config.yaml
n_layer: 17
d_model: 64
n_head: 2
n_kv_head: 2
head_dim: 32
d_mlp: 256
vocab_size: 5396
activation: "squared_relu"
norm: "rmsnorm"
norm_place: "pre"
norm_eps: 1e-06
positions: "rope"
rope_base: 10000.0
rope_fraction: 1.0
qk_norm: true
attn_scale: 0.223
bias: "none"
tie_embeddings: "early"
parallel_block: false
extras: ["local attention windows", "gated attention", "exclusive self-attention", "capped logits"]
init: "normal"
init_std_qkv: 0.0618
init_std_o: 0.0106
init_std_up: 0.0618
init_std_down: 0.0106
optimizer: "adam_atan2"
lr: 0.00336
beta1: 0.9
beta2: 0.99
weight_decay: 0.041
lr_head: 0.0183
grad_clip: 0.5
warmup_steps: 562
schedule: "wsd"
decay_fraction: 0.608
decay_shape: "cos"
final_lr_fraction: 0.05
batch_tokens: 16384
seq_len: 1024
doc_mask: true
train_tokens: 139100000
steps: 8490
dataset: "wikipedia_en"
Each number is 500 + 40 x the weight over its row's rms, rounded and kept within 0 to 999. Layers, rows and columns count from 0. Numbers have three digits each. The size before them is the row's rms in percent of the matrix's.

# layer 10 MLP up, 256x64, rms 0.275, rows 50-99, columns 0-63
104:503468454593518457486566543509570436438471484473514488538524547552454524506484488547428514501469579548462461416495533504509456495466460511504528531525576505555521497545492436460458534530479492
097:545491594562492524524539531514518480516512421501491469506477424465492516515528457524491428448564465525451520548510552522545486534506532544504524490463477557558467449471492402514473453550442447
088:539481444419562491459515565542581488484476477505526410484473509502581568511459518460455476488491566522542521472476566497509535496478466491497515484569429455442450488549471507521504473491554542
094:535460479472424470487565483483501431485434461568491427445539489517521499484501457521451485438494559575539426478484495537474489493570486478506506529526563512516482565455519458481553569477548466
104:518536500470500484466557534473542439571495404482509535533496542480448482452496522553476477535510578521488562469498560477463433562555515476533505554504512519514493535538487415471525543518594473
084:509476509528487534492496537533463525478487544440519435516484576604461488494511590448564481477492483554558483501553542466463501514511464530557497500543496578519505464493450538431521579473438493
106:528451441466537525510574523512491471550423509387569466499521495480544539480524511485501483535514459487456450495470524545558454556562522489520572483538513515550512536590481467508457554512511459
086:528529485543548473487505527520476484548404465407520475530439511423553515413557524553532442508482513495425567531491526508463507488483435543538522515488468482521497463487492497481506470472401469
094:552505545480529461529466523545462487528509415402441490468485486478514517457521480548488463463534458503496564507436543552593493578536462504544550509431475503535498477546529475522483538508446442
093:521460484528516555482521447545515471541492552544471504553476542477512512501499522525584485539479497549573502501497467527545500432461482460580484607403526459567499499515553492499476450553498446
085:557562544457430494536564532466492477573457457507509456446510505573555460399399477492471500518483550497533543485470543546563474477527474480481519508514468538503500554534453510506469499554484524
089:541402468501458509438524536494520464491443509504470482519477514453550479537484496544489469482405515517508505504558456537472501550457474531543548570515568555582451518524514510579523479502419528
096:592470454537534495501526525538503488434426436533429460476500464458509455479481537470515489480491549511547390501476548511491530528477447492501507542474428550479403504477494448501466468511452467
107:507519414525464448505535466469510458504449478507533501560462519493467541402454463552503504494506482477468527504520523584592435483508448548512537563471522481490517551503476472459564428524461443
105:540573434528496500505491525452476483533452529451537455513433504447464459504572486494561454568507504492539436509550533499499466425569426524528541513477512451476416438537482489462531469494517525
091:509460522433445449533539459432477491478504417496444434541435468426493487472517465559505494481453488570485559467523530484444493534459545576564536530473455531475475526500469516447472488463501529
100:506449480497464518559526492492545445518439484498560458559419545454473534499494486494469468459495602594553460520558469549484441471479533484496487542481534504528494581535540471532448467522462516
106:515516444540477461485477466495520477462490470483442455433511507453490457493459529556507432548473617564524469490500573501569440465553493531524516543501483479444475475493462528428507491571453467
090:568598482464482470476524567494487479579463583558466488501560497501581569489484537505499483486494573472552450414533478556516508486516477497512507499567516494537490510492458476556484468532554472
109:506455431583513541477525514528569480570436490548387537489515519502479491475491480480537487561462430503506498463498498551573470453459459485543594503523525519542492502445533509552537530515508514
101:534506503544442505452499544471512449506554500492476439515455515517554498492430498505476512526451486491580464403590595496471458458545531490515554497475535554543499481538414453485494534536494513
104:528506434531480562490522558553566487545416437521515510464513441492474578483499522530497481427447506566524479455479539526509483469481563472533560591488500446530523480494457532501435457462483498
097:512528527481465472505531437531473428512554519516483477530481450500561561469524440500455434518534470504429517456486493543536435544539570467512526498484455477510443515515455499470558473599435435
092:532515484558449517429540560512474428457495460490565489501508477503547530496489501531474454492442484524540520428458481558497485455539503517519542564521506514544464476468391520556417485448569492
099:535485500484442515523532474534511497562428480509469501479453502457490556456473480529479495507453486495462547471552551558499481460511500532544529533580476470478480486441388492498467478640455509
091:486447477439419421527524484506475470491468424498487433539474529465516576445481506552576485495501493500500453544530535561536497495427529524542505524429531544563497512458503510433560532509535480
088:480479551619546504471533525502492481514489535442502464516529555550422536456479558507556498495506452536572435523564546504523449516540449508548509530508508500453543477508495527424560553484456489
107:599519511460490465504519511518484475480481429496557506457453485492524482502542460560465404517495582513489539479470509487536385532501546520531557501491532536526478478490386472514453473520521533
109:525455437494536448550501499502492520523406499502503445487454499534407458493481455525520424491537523553488423479526569510463486498498455560510542577526458541481460520431522465473507550521473439
094:522491486505454427547532511520519484534508436525543481508455523524477536449481580521477477577467531485519515460489518555450518439597508540502499570420566553495447474508461477478521443516447443
092:519472500481426435537502507439532501475477516511547446560464519556526554495416505472478495467380530534545505485525513507479449490540490549504521464505550579487492550454469432417493449495497507
083:532504500533493526408540482422523468523461459512561465473542545539447462580503449480428489473577511553537560444421496506467511545495453488549537527517496484464445558512466483521526480450507500
097:543508546487504471532450467450513470499446477525507537528455558465590609485387463548460486529544524511487513435539512532566474492488513497502576505504542486515440500488453488536543541508509449
097:510538482503483485477494582495544455476526516507555473545471547541516571419489563505582500519550482504508438493480535530509496411504536550508497517506457527572417562584517497468507530558502524
110:496427454496526475520551472542529511530501460524558476513468562477431545475496515566466414514454525578529512418492468529472463490483552496557513535469444489458428557517470470430476533513507548
094:524495519490490466530532519578503465543486488480469503488481559494547423445485476529412458525557534576542518520557474526471466523485521529505480573462515505517455534460525493530387470536402487
087:512520540521488459432492479518534441539460456552499476457473519388514486485473470533476484498505506506453444471436506528529488459536454441483539500524506573542494567458416542466459466589478456
108:538510488509469514510483503571594521426476486433458499474475563522501543493488459460492469507522475543489497485487580491527415406474501518552521508508576445563525459580467472526483483530554475
101:506459471521491473472474470522514480474555472488506474532467572527519609486507431549501450511478478572440493438460486543490481506465461559501543456503471504520505596567509488546445493539574439
100:521482431514513464448479431464509446466530452499456492501447590444528443478510555513522521507533511490463491440497568550480481559488560549518548489423518494451467512562435460485492527560501447
084:514454494501462452557610545522534406464494476511547481532524448439510522499535531583432459522450520519477537509570499488538488450561499495504522484509512485464501529513476499535477532482423412
088:477487538450444476445562413449554468542498513455478470484477455453505550419441477574491488511509466501523548450498503561503473532505418519494518501435472484486442509502511478569531442574514503
093:534392486571575487445507502488509478510528495503514482516491520479479480512526494605497447484553523537464537553434570529490512518455483544578502518463454489521442534490549550481424491490430484
123:501510557516533486502515517547467493504446433473527477462537464489516513477454505547492426587510491539494459451474589541511486526552466599495549543432529548440457455541472499441511440493488462
097:594536526504459494418500432503560508584450439507525478526453488451494546513456458513553469504483492487519521424551543537568506490551527507498522565520544544514527558511431469517483482553472517
116:465491506469524507484539461527528469526504484417456474495493536528449433501476454480442430471518458523484527465494541569562438528539473550534543541426545500511487468553409489501535503550546420
074:481465460407538488581517519484584489447454514502473516526488501483477510372488536517573457508494559489531493553601470543499450541487535514522488545453491449510484475517520512429492500487520492
084:528541541511507466533548581511539500494401464518547475498523479498593531467456494473468491450537526494485477498517447539496454439490449469543485471461476485445570569514472402505547522557473475
114:583526474568454470479473530511504423504526550488528493525486573469476534437428520507452464490558494494508510498536556528518417539596476488524499539526550501533437481521446477450552527524503442
083:558551509563482459506499449501510498495491479430448547476473443472537578512488417505425484509585451552572529468536502464519476525486458488498544464513466567512450547459465421521500460490501482
# layer 10 MLP down (transposed), 256x64, rms 0.261, rows 50-99, columns 0-63
100:384485558528467477532544597448510508461517480477440455520486464438485480506529472490495557506454510478526524471462471551434496502541498508527486454441465559555464530439433493527511434465491533
104:461492497467579484463564448483510500532487490445536518541500553432454480461452541541559547503519535519517422479487459486472467545564479453524556575508424556507507526473561496501556499447558505
088:441476558474443473428497574500456508451577536534494525484495557446478532487501585511458521467491412428509525506521555559496466434469578506482494570524453502548509501503496515510465537493480523
094:491470465464566488510505504543480547470424549572516478439529534457512447488443501487510493475544540444466504512383510516519481496516463456509522511511416513554400493489580475530550540472501502
107:530495525474481512493535458475460472520534476550510486454492541582445455518485469520580544465548542506567524441482527485489450496567407469511468511505469566526518531546570522533432503500407525
088:422503541493507533471519526469599496505475512506555542525570528432496520510519479541534628474524496516499475531454389533442520439462544503482458485530453512478472485500490522482550479444492509
102:575440512550511464508520560532482442517508426514433516568423530485467536532499536455453439467442500484447501557444492477502551493484540495548492519513489528529429492547548488470496409501483452
093:361573496521593499474515475514530482488505518506563549489510516519485559466421517432484498471524516524519488472447531462464481444482502541437470535510460463537482501487511516428448443538455513
098:388438487467490466482453586435524492476458519488538537508540500462489543488499530547563536500501456472526487462434539488430523559464502534503493551506492475489601498515580483522513517504489572
096:465519527520520574505499548493611488432499518524550485516447511483560514526537536531487502456461507483464493492468558522479587562513467490463478466526522555577578506477471456487429476451491570
085:439520490552485577431497549432609498518541524478512509502534440492483460510514503487594474461476512476481579541498472499476480495505487548555518455532525580445464457525496505490500589463480520
091:583535452488493544499457514464552479448498590472467544401495470497444471497506512488469529445515505547480543500534508467526562518486592506429483518567450505539565459465490499535435534492484504
096:480417488501504524507456461462482466519495510559535559477531534481496573490534496483486534482517454475466553537531575547490436492474469479481475451485462532492499545428485628503438565537457555
102:591463498516472473450551535515499413467479475484537476474542469573500486534473481433465534522548471569487531473516571481531508471490532475556464480461521501525514533467461575573578511439455468
097:532496447510504513428472539523478504496586424427458464484546505482456442485500516410484521468481552404519582490470486482480522532494507504466508489503515422477476487475497437477533563544580514
091:450535477586551586474494548595525513430488500492515540535522526544495495508470533469534478493526525534495483545497409513482544446467487483493447473549438430484475520537529513567563525459537538
094:467437473537529533518486535459471450527540531457482592546510559546473515545539485521533540513525463557474537488464539533469434511493558483446511457512562481513461489439584585463448538507459484
103:490569531549451564501552567439511466475467503504496551458469524448493492458550486472479514508531467506503545507494495481439516439525540469503597489516571483465557496489437554523559398481453500
090:564525461475417436523456439468466489484484454490451463471567461513468468525519507516474493490522534397458538479523603496511529500539551455485582462526479527481544470466465503462496507535446450
105:470544507547447488532519528486438472535466482485439458541461482450453442530497443469435489545520480504439519391468499455527506550577551461569509503545556563448467517500477542502501518494479459
097:555473491533558576519515501503497586508527576470553522524532508538515520528471511495513371477537503484457505513475474443476515508508546506510438473455464494436460500564569537515441519550565521
109:534503466518534452537457546494452506467543475482522468464418465466460453482556501472447490479439511474556551493482498475393517512501573546560483454414550522509487504460488442465534508554562495
098:411520431538496531507471466432484498501472434492461525449505486443492451504464504459420483486467511452471453523448529483481471557476543550547550471593487528476503558502571496451555489505463554
095:457545534448475479514491591492518481391513513512498522480340502492478482527456521524483517523489473487493476432447532531468481505494547520503563573465499509548490532531435523528501468486502553
099:545509485502503448532447499549463513505491519537504472490485424530500465433507446474541494568558509445542561527536473487499531582477508526504457532504613385468489524496525524487495530446558468
093:515449466563483510447488492486486436482498475545501540455540516476491508529544484417472466470531471471506505448461462453472504519449576430541531508557410486534569533517460469544519539429538571
090:391533471471464492472496571435526486500557461490506512519496430497466495467528545453527626487462542480477510472452402519436496472489493530501460489476515512463476513501526459465511447482579499
114:488572515507454527509453531465495500374526479584508437519534478509509507464498565485586495466533447511535573514524529512553481465496484496497452499481480464581463431524495464501570469536539495
110:536505523461464492510463449499523526494602536458573545470504413490486487541456482529498505444476517605479483547546519492493529523445483556532480443486539500549546504415508563523506567477515465
086:478436488477535530453525614485479545485545513455501509504443492419417465522474525484512507502486505562542433481492419517415502486528537496427423516495434492524481505475513458494551541488525498
087:556494516554543551485499495550550528470487491542465489484535574489537490530455515584533520517544541424486499543508501522588451468441483505528569422495459489514459473511558434480495566430509509
083:341509463512592524490546462487547525490513557520538544531513503485543554453526553483518477457516500472467484577544440490517530498483477510491447494482485473464510436548572533477540489467502499
102:366463480488498523505472519481485482505464523556527510459408487448452482547469569470475547519515533451476522486524492437525524519452517474488508479507590515474430422466474460477497565448487483
092:503519455476455487513503511486483463485489444439493407515439458553513590510521543423514507453527450464491483480614561468503507498523541444497411498517491540465552496477495441466500492559511481
111:533385558539536544441505512547479475483499466570532488477545532443459539516523434561527467484498472476534528517445497496523554596449481551483458485530472535531466504477504579520492515475482561
092:527529465471456510508472456489419474470623502476454510465457510467473514539558497478521505564535506544466491466539572528492490492561496508517478481490462463413580536532441507564454491565535505
084:485463405481558513518518484494505567506521524466437505505532480543509595469558504482535520520534543498548517527493455493529484478528480511453490414558546465429487498529520503548551512420562412
109:548451468469500497496547497523499610606494464467505466473531459543482478526486485506493517508551443493515557542481562518589512507490483520469491484504384402540504532479555483474483493535499470
101:552538450497471510515487513515487484475500501423491536592472536509504483450536554430463560497509494463522517485506611514549514518503536499518420507475494549503465487443406537599451502474522474
096:486512455453488499543518522518537477583557499451506533483503437484441482554478475498468489421529432513512523516541421486507509525451484563533543450498471520584491564441399485515442474484530516
092:462505506527526508488475522531410447509540544515511547484515466553554478483562472474460486561521526475509572557519504426483490506480579522460450459559521462497541529518537598533532527513455414
088:423487507471485546486507489520531535466530482425491448436472562480454495577484472487501534503613475574492425560436491461470524485483558501543519556529471490430515518463444501516469534469504500
095:398587499516498467514511545500511526523514558448443495510522496549508495491406542440490529560512491488508454489516476528546433500581454437459484475523506469514526502512460446456484575583505508
124:505444512488419496530490565454474501490536480496530488496438468477524395506440434536490566512537517571522469506489541510473428468385530498545524521515485443526448510517472476535512520467539556
100:541529521536514448531468564498465552554470435626548480451465433513446527492492528488464525474468482443574479493463542557504494503474478475528469489564568472484556457494498498475555470472457482
117:417516527454510475445509511516474528460562490496445462390482468419542560460482595504479542565550514518503563481529503463465517472486499471527534483497442526515532459474441513524485443540464478
076:541521486528497526452456478473494486502559488451494476478522499532499469557500542425503580565513467553528442440486452553493566485494453460430523389520460508514593500498510531492566526483507468
079:516495526437414482522491487483416396552541441443455476523519507508465483568538478554474549486515444512570513483491524468499487555549531483526539481431455506509538539451455459492473441478466511
116:520559451519508521545485428427531460463508559528522528573478528457528433461467480464562481486538458464497437539504556434492487461544574545475500432506538452527487475510491574468537545508469490
083:451553426457498454528498411493460514495472503526476538444518442505478503497519550445538509429510470435519513517508533477492536543557534436467494404462431499485562447453555488523461536520525526